Each number is 500 + 50 x the weight over its row's rms, rounded and kept within 0 to 999. Layers, rows and columns count from 0. Numbers have three digits each. The size before them is the row's rms in percent of the matrix's.

# layer 5 attention key, 256x256, rms 0.131, rows 215-255, columns 0-127
114:576643484574560463462466547520491469515501452450538516539482532527473477437563524545488479557581527458381469394529482509523581495552510479511498579425460456524510518415479386648497465450539511480499464563512522469433455479414527565460461468459488552437476522450525514534540392462504525500503555531438545540536545500443487554395480546525548391527509510457504604465530590482469513498390
112:492576547548483552471436519464515450429488523418522558523465523502437490403474482511469438493448452436466554557443436509493471395461429426477544535457587444554548545608480450471512509542524473626592478490413512440525562463506541504544424479464593481512547487529584583547517419494552489361533510514453505492519491445527540548538552572444453570519467438525482573392533512460447545396529
109:555521562497543492446516437507507542495459530543482446529507516518458582511329443513498444479541367420460489484476484594465526504495479604484492487451496461465425563553556501520463635580500471506515536464564464429493554582536543528501489494510494592453540584445506494544540481478461462580503493415412462518563615511502394541574433500507474452575451520528580440538505534435442521582564
109:411559478497552640477458601437463536536487492590539428538459438558490461467532531638447546547463432460551573426462506523495516573497453500529460536393537450441327523435452573490511556535477537505526510481462462411489480486488466445559540481533445548440495431522522478536476470451520492519557512497588538498514520513525537451529528614451440575395516530457506500475372445489485543452435
110:528519422521499490506521526527467536526520544611452543472519464546534567469505520514463509402559472521583491455521581470594375484515506433514531494441526394396505535508478572562463524466405372526475533491511611495482563493517516411537490509451621474491492569567425518480555476492482516545440477485485531422458518474470470556546526465512569441476360600486460511472456448503528503431526
108:435514541432429495422522511579376498444572546497472495511465606482494489456544550569540566500507522485498535464508506467403436593439451466495500512467404435569487524477658472551446427529463557480528484489503496566475540585517461422538627496495475446510456554528545419459486513514450532551479544512480412492473534423546543460502413526528519548516451532591547542456495566581471472480489
107:591545543493515548479517577523513505479540455501555474540506587495471511492549581465461470520541482507522457444427523567468514495428434526415499486568500427598485443487572556520555468491521546513486467510445588438556482467466428508415568457533471514646500532441502493583575504457493498552608443475547567530428556522619525454525475563476496545474490520478496490510596541517582494552408
111:423509526539528529528557547485529452484580480525506443537445497532496564508516437472430486494556481522488471393485455544526572518548423468488453425541599528372481442427498524456519463492404397602455437527515541551511635433476495373476526535524551569459458567409483520468491490569471577550537484577491488498535596527549499608472537579459530571559615553589488399482508491514500476579477
110:563486527506499450443520432474535475559511510539449574536480587522441490424439501502463580531539462457521561485428484508542547502576512491408548415464523487453602554551537481600506416503516466519539652507425496487527435400475545533512514483522426571496407554554428390459527420456516541534500490512418516520511425412546522515535538634447521514464590513563457484582519523520474420472532
107:466413525494589519524497502513511472389514401501482574539516501568517518590584428473591469453541504419457550541538523428519501498501566484549513561490554473581483537508443518486627465541534489524477464443564474481480548491548531410426508507455533485536422553440582518515416542496566537554523477459509516559527487569552559488505473485437520561449451567506489526507496459584451509643599
110:535429546489440516509498501426460483497480452539546468516472548522504551408426587459497553428523468545507565541471502431520622454430445457522500451485556440529448517488539498510435513557533516444482487653526492401550647492480451519504491543449579422459473481527514453506441511446473460462606474524571460401472430490544553589556524564510432476448546423541540540393561457563568572424472
104:486538573458556460599510497520518492423544542491509471511462513513506457538484507506497468497506457490557456498416458594508386444511521529547487439509504529461452482626463414413462580445575508555545454498493385530574431533450472520511507512437466506484430503443471529493607466475556560549483567526416503414465479477535457498596478566530511495503498393471438461482561529414539449430386
105:463513494531528539506383592465453426488580515472543450417550583444444543430498447483548456573516375505390584503567453527469432453556559543434533420511523485498580424484574552522536441473516461431553478506557481496491482428546542431489463551522457488504492573515473536485511467472553555499467518517528548486622458520563489560456530423576490481494541517439513544487543573370461527524588
115:432557485363464546547559515453495413502525484647492482545399491495518529476446468505554533510500513499484509561465536565536433454467441581664552487557508484505522526505427475523422427517499445399492519481440447410550428497431425530481428467520498521446494515614550632511543561480550509471506414454557498485455505523471516487556429530494478529461502507528530498530570493461479432469536
110:428524497548554459509484538601530471515489452534476537430499552544446546419406488446454382507428547602529554562593435491462485460518549472562585497490500474577554513454556467549517597468449484503416389527460488431502465474426540558416531497501491567465492450360464402510570505541556461449392460507529545550497513576512558459533510511451556514480372502497523530479571565532514461437511
112:615572550496482557520542532507508505515493592473407446521480510546518532586489520505524513474436587461494470525499488444535524538430508545526589585547605624530532468494539521416506552474520453551464474533557506469482503413491589521595564425436521511503455466561435516426492473462482442518486524601547578445466519501560492563517446496412434578465501477546488549522517473495460479440364
112:579506502524452472546480537561450453542502541486500538434587594467486545547492529526580483507445511487508567513488507488443611503488489444446480528489622472449454443457515407504442500496451541502482526469485567508466543450523462514547514498595466549562567495519525497479607556494507455509446592437416592535439524421500436458450408488507406555471528421495528546541510425431577545491574
114:445573536483494476476519448495501561497447442524501498555467394535444444528526578443549497576511625555541544493416496513491523517530526500476501461562511514528475522450495492438433507526453491559558526553560472473618489491483421462480443547534537494611554450548553410494478460503537664432505484425505523431538540503514567493479543467505531486525399486434506460498454502519485475535485
107:589583577562452538466399507455433490496435473479508463422471457575549467500417514544531506515537477498523527363488537453510482559471441524507453547568483633560542496461382482514396478570565509481508437494539555470534484455504458566482546510559450461534513425552470490538548510541494512506505509520546415433496449531582486522498530501537507546515537396549526477469550555481507405584528
110:514462563552461547509437461451512475480561461566464423473537478536532514518491554481470385488506513518470533396435446444491516503505444411514545565504584532489519526505462575585546500454548563512454535542458540571570473544497579464415613546455551469549521518480437535562450525476537568556550491519450569445520465478468461460422439468494480389591529493560507579569505501423565458560568
105:428444526549615509473432631476511564518584412474413545471445496448534484598581484529535561511544443495446456516508455558476463495452523522543508538506566490587527480532465556525523478510484507502572524452455489431541567553528534462545436530538524413627439511579428485521442452526480456442532529507597544487330559544534507470540430483449520481503509407527445421477530475419592518460581
112:461596478471495544438552536562502512494445583452480463450511469464477511536513485434518457531551453473444465453480495460465469500469539391494491492548533421472522431534411439554425511552453490456471463481454520577595419580477559555505542642519466426428594480454421515467476406505533491449546428564451509590380566541564497501450546542501511493395438548577575390507489494407488477394458
111:535481570481487531490518509440466530515512511471508574532492523451497553481449491430496577509560510497377433514509539524508426537519483547502445432441486467553518478517477437483517499503407512569518444489494504519542422626547482493499370568459507524452382537546484393550526564465526411507503461577435445504380569390491491459493546543509459533563454513421543456489551453537492442501409
112:476484564494444554564600424523523480454509514497598596483549463581453452476521506517476509561497496446532443444521637524486498501538500443582546545420415517608500581505443463552478475484518436516589523450525436399436505519510470644469512471488515385481483549502508543555581506519468496476534609540596424508519535423432470509423562550541408487574484546458469483454472551424556445511472
107:553556575509493475479468494470514520544501529471397441439467434553454589480525491547584617520503493493548407516461540515530429574484534475453621506522435492436525528497519506445499526581452516575503522477497430467517492502501602508535526514546476518550523477469401479555548539506513499440522520494584483564459492478451416498595466457579595531490389416462440377394446510520542509500492
110:519456426439538533543583461529522452518467507590504373523515438472370559328483463561450498544483444467324487524484598453544520594471491454432461493542552548510553559418540421554534592492541502542445464537471482551520537538439487451590478456491509552554534425396524467577493507440459384474508478502562557461413626431532478534487543528521496472501504405444475577502541469513542391498448
103:403510490565494496509494540511521599548524572576498521480501442459475446416492488550556507499492566481552482518492563433514522491439505500481499464594524483477464474406476434578602539500464465471482467496522457509465502628506418461500472502496485526431421560614469451471549504619555495510468521513521501574542471503494446508581511555471546481601525474461523516614541522481575460370515
109:432522525607541414542399472479530462495591479576542570524565501535497542498520438479486470526479536538536522571425432462524412588497574488467530577488458482513462565490439575486510526555534499426537545541462519511487561519473450496549557539473509513483487475428445500555464555476506538608487448576482541432466469534521521475469477551622523412559441478403551496449440556504581513465434
106:473489529496481442571527448502463550598510429445557479520452469484478456479390482593466511558522558449558469566519491469444468501406530537417403538504485416510590587515604509494497548475477449530468491526518499520456495475507544505534616571571454458506531378422452456482483473435495514518441476545499534373427417557486476391455413517438470487473539514534492432505562429481507521565576
103:460552534523503492482543443599624388563473437520487554528464479506488461504501439562508530484413484465508513412472395511482530485513517484485565467540501514467540357474439471547479511525608561495459439507485456586509538495539401464560546565508467501395456459470454466580484415430484594480535527514558486485472487480550507407559539533545491402506518507547486512419532440576509577474500
108:499516497521497558509424476537556556481475438473562562469407596474462442574502459442552583446473456481521539497467497468479437408537406426533402391540486482486499515572497374522568545435444489466542537492559421484435524521498424495483576475588497506439498447503510466510482454550514499535467502487532511478486558500450527473493379489511516547572511457482511577504481477543403491467523
105:550611520514455545472470444527414507491516508546443456511510532454563520501454479419451457490437514498514553563430407458519503563498516476494439526374625504553605635400566502532605544485479477544493495495514461470504480471519535427374498541655548518505540506475529481477548433507553527478517421413468394545440555517414457471438538414557481532569557455572567473466519452449516539472465
105:494493467565549481429459604440551524543601512624495524436582437530517444546486542468458500471439552507411544494564459494458488572517532618563494590466480487445438489473519481551493597465448517488514421486527374515503512490520582443494546485442466538670537506486583473568498502490532436532519462530506467555562449479447541457551468528474398512475426642531512424616508483476588502477404
111:466494569522428607489444466543442406414505594501460489524487441449490486520456493484441553629522447463511501476471548506515560493523498510435483487490538428550525496458592493475468489460545537518500483537500367504509567623463587492489452519521492519486537481452419496505524522513523632569418535496487509490471468464495577360495527453489497385455527460387504567505509492518447497494529
109:498502555499501508494420404509567520509424543559504499398511416517487443544549448471441516445435470514517529446484551474493644452513500551523488574500477444497473455411592463467495534373569489443460505539422620439490442457490516501526607538436509552487438565541538521465474480479603573428501605526482501537535438427546513423431489569405529534447442565475504535413498458507492494552474
113:482519415483397492446401441460463546458433506526579509515436581482443476539472493500620512510489550450495442489453471469524493457431477497439544401443471531493530505394460492489455354505517571508427452487593560611491499590541474528525576547521479492510488602479495571406518451439462560515505451482606455546505565540455506579517512562435402531486433473494469536528470502560528416502545
103:403417561513458493506491551468461447550539558481385524454513460482415461474497496483467434497439528517447534534451572502491504570535441467527470460440549587529503461492535459540510474449465534493584529559483526525429488537540483495463548545539476537473471499483542517579535396545395438428590535486498446482436510495424486475515443458439437489444498474556425538519533544522452515518528
115:467507487455501533546428595512517366417527476504474457467546516532496489584493574436470537514537473493530445475408481508509497532619600508513562494502500524486423555533476488474557444563477472490542434495394471447510495488460521496452547498514509504483488489539549491586426495556538560498510439471485497473479512552429556453549466463484561458531510426489470511440535558361528513465449
105:399509461587543646479572486573477540528483498498517466520481505578475520451448534358544585445514588448480627489576467542509515552430497497497498647419473455487504467565509498513517449495496520414483447545534481452504447515563521457494478503550493476470478487486538431515544576502351535500528461447488548473350588508517417516455422504496480477491520555474462524517440492476380564431572
108:470536489527511479492506500465564447455581545527482502435475529540381430458479614476580553495478443399531472504501490422573508450568553495479473490418551575562568522549585505493469464505538485497458578484556497554440456519509465530549409442527649541479482373545500516509475505415520427484491524527435509465445518568467496537562518482482414514511464516569472545401519423554474426497509
111:511543499484504595493435444447517505439488623481574536560501405559526562505562520561512436495467560435575474520538486498510536409455408446579485475434417516455443517517638521539472527545497574494500483566560509531452505509487564456476380482472500436507447485537440487675525466469434409552495516532428477526488418449602565540495465413516527475555455460471559470556541447525621513512510
# layer 5 attention query, 256x256, rms 0.129, rows 216-255, columns 0-127
111:451438507525548490430456469446517469476517536461477583553556433475556375545511495488511516551502484445496447494466484506475445492509466519513541596493485495419547509554463550517528549499468474493512496529496605468515482520444520525566430500515456483488624464549526439496409479567481489475480479465436478528480433465410555515559496510618471440473446531486483518547526486439440496469571
111:464533551487504532528550403556545527527514507469561594559557550510537425451470428497480468516557471466499611558560495568437500464488510568559447532401360437434456373526529500490491510456467500520460513560457521447502576538480471464561428447452535385495499449584589549585474470496515495442512454465453523512539507418543506527490503474460558581506470585484540514443520547543458516490413
107:515518547513571515528482514550479458465525443503474457486383493547527525550502538484459516529493553434499454474500430496590502424538577428400495509488494476436585480393564624430511434500464484477499479490546590525481437457578517446482559449555569525561624509499491424385520478570533536487450527500484472509469498626426411503524444516522606509459423548530490409377508496476552438476437
110:507515575473613575467515548376448486566482451511516461502666432539515525459523575535503435552547585524485504530512436527502556459525610449488453465493454562407499628514594574471545406447504549474408551431473429431447507456534420436513506439543462487454490497476452546487427496490495459522501574524425435510507495383507509454518515549538503498552539466460494530391474392473516520444423
113:585425507466507450543381504543532511470471361546503523454544565553590546497502477507439463495515483418529457525502520365504430471490529576454482436501413428543550503481551546580562495429524503496513488422467492481549465511513547490531504485501488592552442468497488488459537475496509564672475472458543501552549542501439470555533375531456529505456633514410439506499479518611454495487450
104:411539478498556489519555477628519493449548509455474451572484470542555514571514513518558493499581459537482561468429486514502523548541475508513479486556548464647459461537526495586626499504495468532645583499477517490550533480461471531473534517549416515557548438503433482527455520603543564535471519533522401413473485534564488614524496431480565549468450448436527436552493529391574602529525
111:510508609556403552439493507457507507523451500410514390552548570515579438484463401380447521466552445531441540441533467497486477472518520465497482595442432575555512481505575475568497540483520445464441426468536521492531484399481501489518521471495427514407525457523440441373440375526481457508573468487485457462455479539471605543513438504482515520506592547563452465539549489473540503474472
104:509535480515541477446511570447551498424561489413450436547432580487438524487558529482513320433459562395502498560450506463502491574458393527417468601473526512562608550492523590469445506506459541470416526566513384481439560507465482528508447538530489528532475442521483481501634471493540463526558449533450579495557467512491583523411451410587520484496549513583507529613470489522571545470601
104:513470552467444533422498479556480521565550476510499499465545506593501531493445419489518544394489503366462529543481460528559522514449514552428516472445546445518477452485452527490541574456525534528511565440622460484506476367580448465474473571588425520565536555523457444519484514410426561499480473460465559611484557464525415445515610363518424569548462456539450544467474487480445433548522
107:474485497534576436474478439459537507460543544485600495552463575475496491482407569497558499483534413596418427439446584518488610438562537494616522515482459575527531457577551509445627426500514539548571508432554478531535494512586589490434478423521535484560451576484459421523584501490504496431408481503516463585461474566504530534535465554486575474526601533512373526565475410514495442474511
107:435545605472505523496400557512526550422594526527596577449540422510496464481475601501503549490557477444561484523476442482470493502419494573552532434450533525481386569550405506548432518452471512503430497528481486501493526572452490530514518513459522546525565512501470445483486520507535559457412503600523515476472521529530572397493305584474547447505479508563543450491521521547599471455491
103:500457477506515551488502401497566493453523512476477514518504486580517533488504421476587530556539516584474563544481435466506428509529498519460521468474546462441581548401434488562511442444471428470512575511497570537476505477491461534536445516554585404605563499509548407500493566532576444569494553518535504539538434483447477486510594487476524508593503435483578591429493619444484467497484
119:583539406474555531532516621492451516434535464579497555586453523557457504486472503408513457600455489518523474534554438534489542445483454447535514520505513481478542504527473597496485425577429584465575444437463485555577454513462573506460463456465512513487484503499501536558474482497495492462398530435480495467432595572571543530517373490478472556505479468413574576521463495549497517545551
111:519540540476536523526471444467532452578514518505491466516515499481521506476553493489527489614509549476480484478545506515445591544579519591521549459514471451585553491533482443576448378506526482477463442598573518533472572459520516539491570526513500508551515469516560476472474404453500526536514475536478510462505366515530455495419488406566469472556488464448521550511533394434369482418434
116:588474510525577507445637426494523628560528477464445494422538548459552372513512507451423582576482524416535573417500580492510574488457504481493602487535448484470499501484584485522533442544488525539389467500531483506458445513527542425478445474554362493457555498509452489560549469543517574486530508506411482475430581549426493515527547532513487430508536493492508472499447549478595480522488
109:476486469489505545521503474482425520500503494474530583453543486445530519632483493433508567481498451515457544570504592519572549425527438505479559585507541481510484465462532409532437454458467554422440496521520499498495489494515577530531443509582532526548500445583482512574480508487567495529455547375419550432505453501479419418488443598484510502474537488579511457552487527521474446497474
115:520510472531508472560497553497506456386666575574460538529372562487532454548501477486459503487509527431596608545530561497495486593510592497418567517472486474498548563496487445393490455535555569423483545368454481538507460450509598575496545468487527528450533453577567550491485460492514603444587428594542542512475458539502536492472478501470527485487502520497497492418537443488548476446457
108:493511435518492506505469523431536437437529434578474517488535477497469531530393552579512514589547421483556477459520448538433590519520507499545555537420542405497444595530556488434498437494610544525465421493460496597470519452504508492466461515516402483564511546448536558540424498577506480583564475510575463479551631462465478529474477574433506461545560399601488469597514483513564393542490
118:478462527404482463535527528539418470402409554530472480526524526429426525567546457429428520515392426519476404464482509523562456516556553461508502526460575505530422453504528530440464483426523462489529524527523454489568570486544435493565529544493481480545543476518512485473578537502463461514533572445453429470474492512481601463598544449530516501532476403475490501529434513489629452566635
106:554491571543462542508561418416511531528460486441540519511523469504518486508508524536610556495472535488519382455525507593505475517448546478342513463589572513505515442518429567516485406518438547537421431509515488434582500566459440397507530436533401425583471462414356520503449424465527498569440491513471501432514524606473519607508574517457482511541483559512495536496475529466558497474563
113:543475400500511459445466522586583465528535553555615617494495528496534455527442571540444481553503518521521527556603547517548542519450481427444487420512467450551497402484429505458540514550436470512453449502484539566471453499491476592532501437528527480435485510518491500605433468448585485485503468565568481369457507393528500470507511513480468527453660522538547604434519533549502518502424
108:610437557467447549493529419497489408532485484528494509503457513479467455522579450448397500421588439440405531519536443465552394573489481400478522584500445567494491431454477498549556516548484517569467579488561455393490519514453521511446406449458542443518500574513614510502481513579519477496404538524598522448432539585459493555397580562448469543513518523551462546554520456582502504458526
104:536546551549552479528475481469536454425562439571496597435552483464501536492476514472458462542471530447518447558565474522603482471640486540409554379559445488558463439495459534509500458501525476454472509438540506494492618604528367546502514453477556517425541546384489468509477520438544467470501484437565532510403441440471583482456548459465589514456433445365538443488491534516427501502581
105:503543573442452519484396475489419519544459490517595572485549515518510479505422540592519499408483554418544494474459506481434498502445515437499568529503451537441484435477585498484524541453491522543469573428378517538450496448527494510489487382529428500509474461544622427507507537542457448480581500504428471510507561474473377561429453553560493458493517464509473530554477466526533632519432
111:485477526477563525520593429561492531515531471467578406514518517452495535500534512453464541493483395559454463523555509463382438572577433505443504506514519506462458474551561493571420453518591491481561457429447501496453506534506520545461498508527456471521545504577500533464488493516473536491479390493574446515533507546442484541462522500602551416513480521469512553515558553582463476434541
100:581481552485447487558497396523468504459491454434458483432476630504484541521441541562488509538492401453484476481457515485499556516530566489444463530506548609549432451504572550461532462364453562483512415424592572474490524643524459483601569520446464486457587446511536505539472501540490517572538452421521476546426516544537620483468559567476484589516539574428539526518541442580447595521579
111:434472513498474523501537546425484549498490566547445540491562410552470573614597424462493423508514615412432421468549531558475546477441435469529457477491511459543389478617516514576468546531580424542540619583441483539449530541626509504479468444435467465459422504438510544426492601596498618463451447513464571500487459441518546402580503590498596482465433492545431511446514470515488506440499
109:478476487516424504505545495510380520591528505464447601551443422507528475421421449529461496442522505522563506422519507442531460443488499509557468492559492489571448521497487483574477512491558452546540525479536424447460525621560572567511463521524372520464506409463473362539460471430444483432533436487555473526550509514456549468486466538480459535419537568528576493512548547451498469419466
100:483492435525527516426477478503497521542478472564484533459479514509502486550511404590442409543429555543426418518451424455417509572492438526467491463476549527461488425487570435542520470534527492485538557394477475608590459430473466527492540563465428476574513586470523488546452437518498548462502497522514447473505529423589532509606491455562619552460562537426485485469485375563507571462442
107:479494517556512521444539426526518446514429402484500514493466529521547525471498547494563432497515514538482480597480441500446458602389465501433487539529436577464438429487492557504597506528548475479494395466532552429459501494501604549589515521560533464429490526442502449410437463484428477465496587513551484495552446553489515425588477592598500529471537627492444536453480510460454401570524
105:532537562493481542500470524553563451503446500482441452476484456432460470548500556553452533547541457479482454495486526550499524359538409484503502450514488483438409515495509435471466400517467472581517571509543572454570445421566495450474549515476419499483577468466475529391552459520454618559509470551601590480552499491434496492449471428472527525512483601526529505566468484435445473499525
098:459476554529527552502551472495439561479472442487581477517471471480410545526418511434429544498457558500471515524439522450499511543536606491508445495495481473574460503450532504544534550479456420556562495491486495513500520490474427519528475451486570537562479526413518476462507610592539509512439485630445454435510525521391527512448515433496449565450536519554472457480507523590394489511611
109:466541492522509542494531416524569532500501501504576453520517429404500460527502438526519563534490500530533472518482525416574564528422481461585529555503467554584522514538534380510554411566551471449406532443427480503514486493521495532498517488510503455470476463598517507479529597511426482407469445471472515630602423474354523461539498404574510493543463472531588566460539495460484533472471
111:518524476512500550440463501492596476488538576429445483480566470524490498572444573473419462453481557470494459537470519482531521506557534503382572460478534427491466475496554546492469459502379533502574440546497475506484498547475497547518454545459467499556495435508457500483542529482478522483493491517526467504591421512508591417524487524486466554540508524566549524574416499450451539463574
113:544567458472529497551414486487566525432478492535478523436428500503446461540520505527489464388494487525465515409558621481517499527490444581557510419415381533500465503517503473475458440552511623579554511473518489590550515515550464504585481467598523430449474516488476402609454520504480507510547526531564510405539564379512450465545414505464489434595540468433476572567551491594553470442450
103:544555544425512418565533543528493510539501531494635487397500528539407490504504490562573453588487521487514490462528388461483524472592518543527507499593482568507528460594465524492447517470470517499557473534513464527475452446510592466510529471533569530547549461461533503589514533454470518442467437484540533483580439511392527529573534544473464510441508575552413572469521553510502494437520
112:540504515638541568546525579482419509516546519442548563490567468468518472548532500492616453455454621445578464522467496462482502491453511568527520476532508499477433525468527499440427498491538576585548474521538528513543540457441491538478495505465586491499518501531452562468460412557560596499505473500463547447458460484496535515524517517523511530559483452612585553426571499485534476428467
106:565443551489673618476522481385482502545455344563595492479463440451508488532489516454598530495431485491546475431542498612466509420486516462498486547504451474456497482528458598518511480482512465418514514501552433432571466564516522495487459389442535512470423526468542431611572469445446549542511492513557549444541506520492547447520464573464455494479556476535509493450416583459482481523578
103:479447526515496472526549460426501474548504496476529519432459503520441435431472485429496575501467447544539503527532533509584469496519469558503551442401509605387428520563546431462539453522487509569475570466516473445532522437519434570556452514457476473401388437510553503481506436550628510516516545534454520496606493520494530537510562526414410548484494566567484518451467427493494491504520
110:522574535512570446459566479466532486496512570478518549446419631560424524478440438501546498497497373506492529500422536527551439566450488401544499570474415494458463547471461455465568435514504535505520543414458539565557532500541538553530424645481524479531454479395570533556482526542469485477348455407453513489513512455426479589567540488531508436524477524446512450595451449439508512455574
# layer 5 attention value, 256x256, rms 0.142, rows 192-205, columns 0-127
123:575410522564502527440466548433485579523458492600463474485503478436455518522527546452625490472389542440436503520449479490508493466477513523578461382488428522492613532473460472460579530558388459479391406472410569542427635525493398575363496457454502555584489529519561511477529487436392536599405543505461521428552449421478528446490440512551524454526434460471485564470507531519516546538520
089:574547387545498532516497539494503513448425468485480494505495453590498457445488427490482523441513518455539420422527571400511610413520505484483482510544503511403504522511569496451551552605442548388421444499413475530484545527494489562481530533520527457449556515434516460436544517477389526539551586455508402429509520525504484507516447553482479543556469605567530470441438543517542515507567
104:475518513549452456539495506367531495513525488589462510515466526436469447489473466461400558459488565509454465554416495461496451493538592472492557475483581471512482446491506495545563504485568552485497525488531599553642453523485591543563425589498498450554440570487564581459593525389458489499510401577536503524458527483476480478553536456560522525398542566484458448570545546495478447523613
103:556528455442506461504443518554510395531489526460503517616569567537487503543527465473584504597459495449469553417522526473532602556535404434514393595553425414416363428475426577542516510496488542520459518505526475571478498484413509431500520527483528492482473363565471518385547469485606496479516570515523536563520543544537509536488566500519509431526534462483471474532574506498486526438444
101:510557402505507498533464605512502491587485504384493463533564543481587546479457452461544573529483515495607523455515457483471457540469438442595453512426473542497383531491552557503448492481496562599492519530501525438470511540515591491519507544520548480647509511541480423453522543533416459551537572576412481499512478524490451489420484478521610454479522584494521486516434538512588538602442
114:533455512566541526394498391430506454546515534475572384500447512522463503612537490552492511580489433490478469573510472550563557568495471527571518560506517419573515458444507414420517499569511474477503390566582500499480464587485558583400449601534547524516406512498470545562532619412465443514546500547554482491513507461503522511468530491468491505446510454502492514440569420556488542487498
103:510502519491464524512539527535471485514523478435459540438441481578514543485526541471525532412431510508440442506502443459328533466527535473461478505497467530464457530577543458538496503561435550556480549551559507426374441457621486497536446514506479483451487449439577648486409470452499470432505476505486461490495549527504438480453469589462530423514581366475550455511468428472449493489552
098:456526402452589417583523541503552463489527531571486426522559575448465457563552571632447534484570476496515499442556520416517472509546525490481483478472602389554496546481500462515392557487474490515514406470480452456484414481521436500594467415492447445403516479555493507526518514591515507478509463513442578577572411443503433541413559530437482489555540485566468378555501525481652460556476
107:463554495459466443514512453518509512501543489577426555434592409479561497489502567483558453518514553490448532491467473519621384572596527504524504446556339616539567418536518426523534493410535499553499483511433517534567470609428482470540532488512437461461595537500493507494546484467498519487508468573550593487499448493493568473567484567428481436551400523566527441538514526487538534514478
103:484603585635576529495543556589572495521475496535490533484534490507516519417566544482466402455507559449522524539459461504497442534459448444527502468496420462466580506429454532487417448462533573425443464494625466552555459394532505466541423475508538578526558538497521482510559505462474457494501540526460532441518524540509382481573479486464468530491497449454467545475548548517490462544427
112:480526516486503535554553472495509502517520692522613512644522453521484540479540503490590526564586552421573551508535498597516557519481548481520485466499450504476472451464446486508508423469520570531559568451520526471501447478491553463517519468497350522423472532525502516569431531571417543443499604431469379579546455514524542581547536566526446495521643416561466610458456512405492568463482
096:466482489496516478464443488449521437528534536585392524570547523587433506484482422533535512480406600559545499454488454518598514478464495422534494386516513491577444480536556346499482557546409415458493523546534516552477511526452554441564546436435538482475433526580558459516445567447466436426449627438478456543517501541495448581488476429519513509544565497483520496470557534457530538506467
100:589475493531454477457498609502628545472499411567467603491435562566531563528567523493501454432520554486547454559530531461513491619552555556568454561474489518449528535503457470568535444534471511558539515490499555499475462593371428546565494489592515554475527496388496438492494508514561526539518635499538443440568455516486436534512532539477451434520567493511519499460492559541464455455494
108:503516614532390488541516453495598433559473479550502476584464486556477568595559555482531500493509527560493487485534597455440543460415497508540465487521458381436554545484524575541519504418549540490470425534458457438535480531505439557467424481418455569404513489547495521523452528442573482498479647423478386516534499560528567531490529487480543532499474553457517531386511433483457548557452
# layer 5 attention output (transposed), 256x256, rms 0.121, rows 192-205, columns 0-127
108:437547517474447504470445483443580543389425515471510506563475487487501444476520541487469534476502549526479449531466482470489501482603584629549556538569516557457444481532476477480496569449515432413567571439556490512639545502573563429574501433577449479552592475512507489531338528556538552510542494535528420443468450489437495485489455551436475465496443537571566522568530520489541476492543
093:448419486510486445453404546536535502569466520512472490435477527503620492562479571502475506541538533621552486377456589454519568603445559533545475521488525468565526504462521502476380533517467538498491517470486460552513447585493549480536686481435424502504441477494512483485549461496556502439547477490536564486456440457540491470524460480532480457405575469450438534508543587510501556573479
094:464403544487458504505494497545489450488463586476531411565541499557532522562527442445439419541517528494523487491464459477563536426508488425493535419589475535468415479567520492423542458419484532564551440530520446540500574473556430460508427558503480519481509603382485479605475524455432583575514428451462454534491506591509480526549464456523615571479564492412510535455526445529471429577496
099:464554555512463485445596508484529515465521494477476482519471456447481523396534388477458483480480411481455505502578607530403529433410423447572509536450510539476479525503476415571550476427462606545499556510515500436565516502465504614494508456507452509520501600417567491554543511459598478593530446547509532488459516432549561513432507512472465547424365480530454477460517475487519476573516
096:567431508445517566498464484498519510499550499545505561465445542501386499479538519444571492467516512498493489525597504546477512423536458561529455518504530543406470468538501559523494562431470510445460499517639547497553424519548459488494540557475499571516520558534543518473467516383455539474491475492544647445534562414550555551518418531485437503571560447446506533536594427510439407476498
101:550674520476488563491380516475466472524555470618464480491493537530509454422491471572515441431521463554506495526382469389479502495493540387448508524541480548522527572554472600446489459515563524500530555470477527586609525522567473494474542398513447412518494525488480506465512495406465459478446501588511475609525472455448446526521500424492457569451480449504546444433489503488556472580487
100:454493500564577455521476541573452654393445462574415454525580484528490470601517524519506431530401491473488513590400494528499593453447479644452468539465553550610559593455446448465394543438488523513522458497525438512503494456449501521509599429513489493557540500501501431469484517490484457520472576433404506427573495492561591597434511400496511495471526525470482610453516563507479513395471
095:461592438543390469443471464497488475511565496515535588599450541479529533520481502412515521575469603483498503565609528473592558476500514553490512483526522479487475506443472586588567540493591531564454547563519585507539451540497509550562712526474486437541432432438536497516512425497461549485450541465521440517458553490391476443499446526511473518471545541486450381511486498592465607499460
098:544437506510551525604483509517500437400478434473567406569530496536461518455477513490444595467530484521555501514494519515430486572493531458419486555538523490535470511476571619520471542607499542462521439604482476502551496495558525471441550426495515528530473451531462503463569532535601511455452496456482588521495549566514481455343482489558474499591470490483501561624511481625505581518522
102:478403524511469600542470479477344475503446454466531441434529540476525502520432406533486543532538519553478649431425497519537388436494486500380491481484460472458446504517523463544507572532546461540509512429525567511558520535494412493478454517576476631505462525495481477432476592512429526643542496465498620509530533502542528532461558584505482445495515536495560499514508391453535515527597
101:503496476458502496520457481471516496457489490463411568544581484479501474419520517519537493448466497468482459348564566458472575540603466528442435464529493430495518553450484468482485478528463487498527376585529444424539508545636495531477458485566552401617525464532494489450502529508519455558522514504480470406490574501535479443521549510464505460422458485549508499426443542633616459576484
096:525420531479494393573441429473538587503462556537487448501460432528551476475597517494549481454517422495548467501526549488525541490523400484499541538533557542525501497495446575551503433492606540423551442569533510512462501485485491517533439473500536485452481370466454523459460534613541566631534472519467530469487533562514507484501490556469566459400462566483492490563566428557548491467454
101:575462518494661540421531464430455456456491582620505540535489514512556542472507494530539560456523464460491557519411544444467451498540433453587407462535437542462517552511567536495492510436590525407485533561461500585499438461652470509464501429532462474418469392612552463557434443545549467481410451547555540486458540536582554408495543408452405507418409524470480493489459442524549506525444
100:450455515474497401474443460560447522477578503517508619517496488494481532512481515425565499549500529542448520516520563516475553517548514452528420634476494489550494551581536526532471521533416405539544379492354388560556473586524510489536541500622553561504520456541460527549426568503598489484514412471499423559463436454547539454448477535503447459481418455530503527555460462441534516568498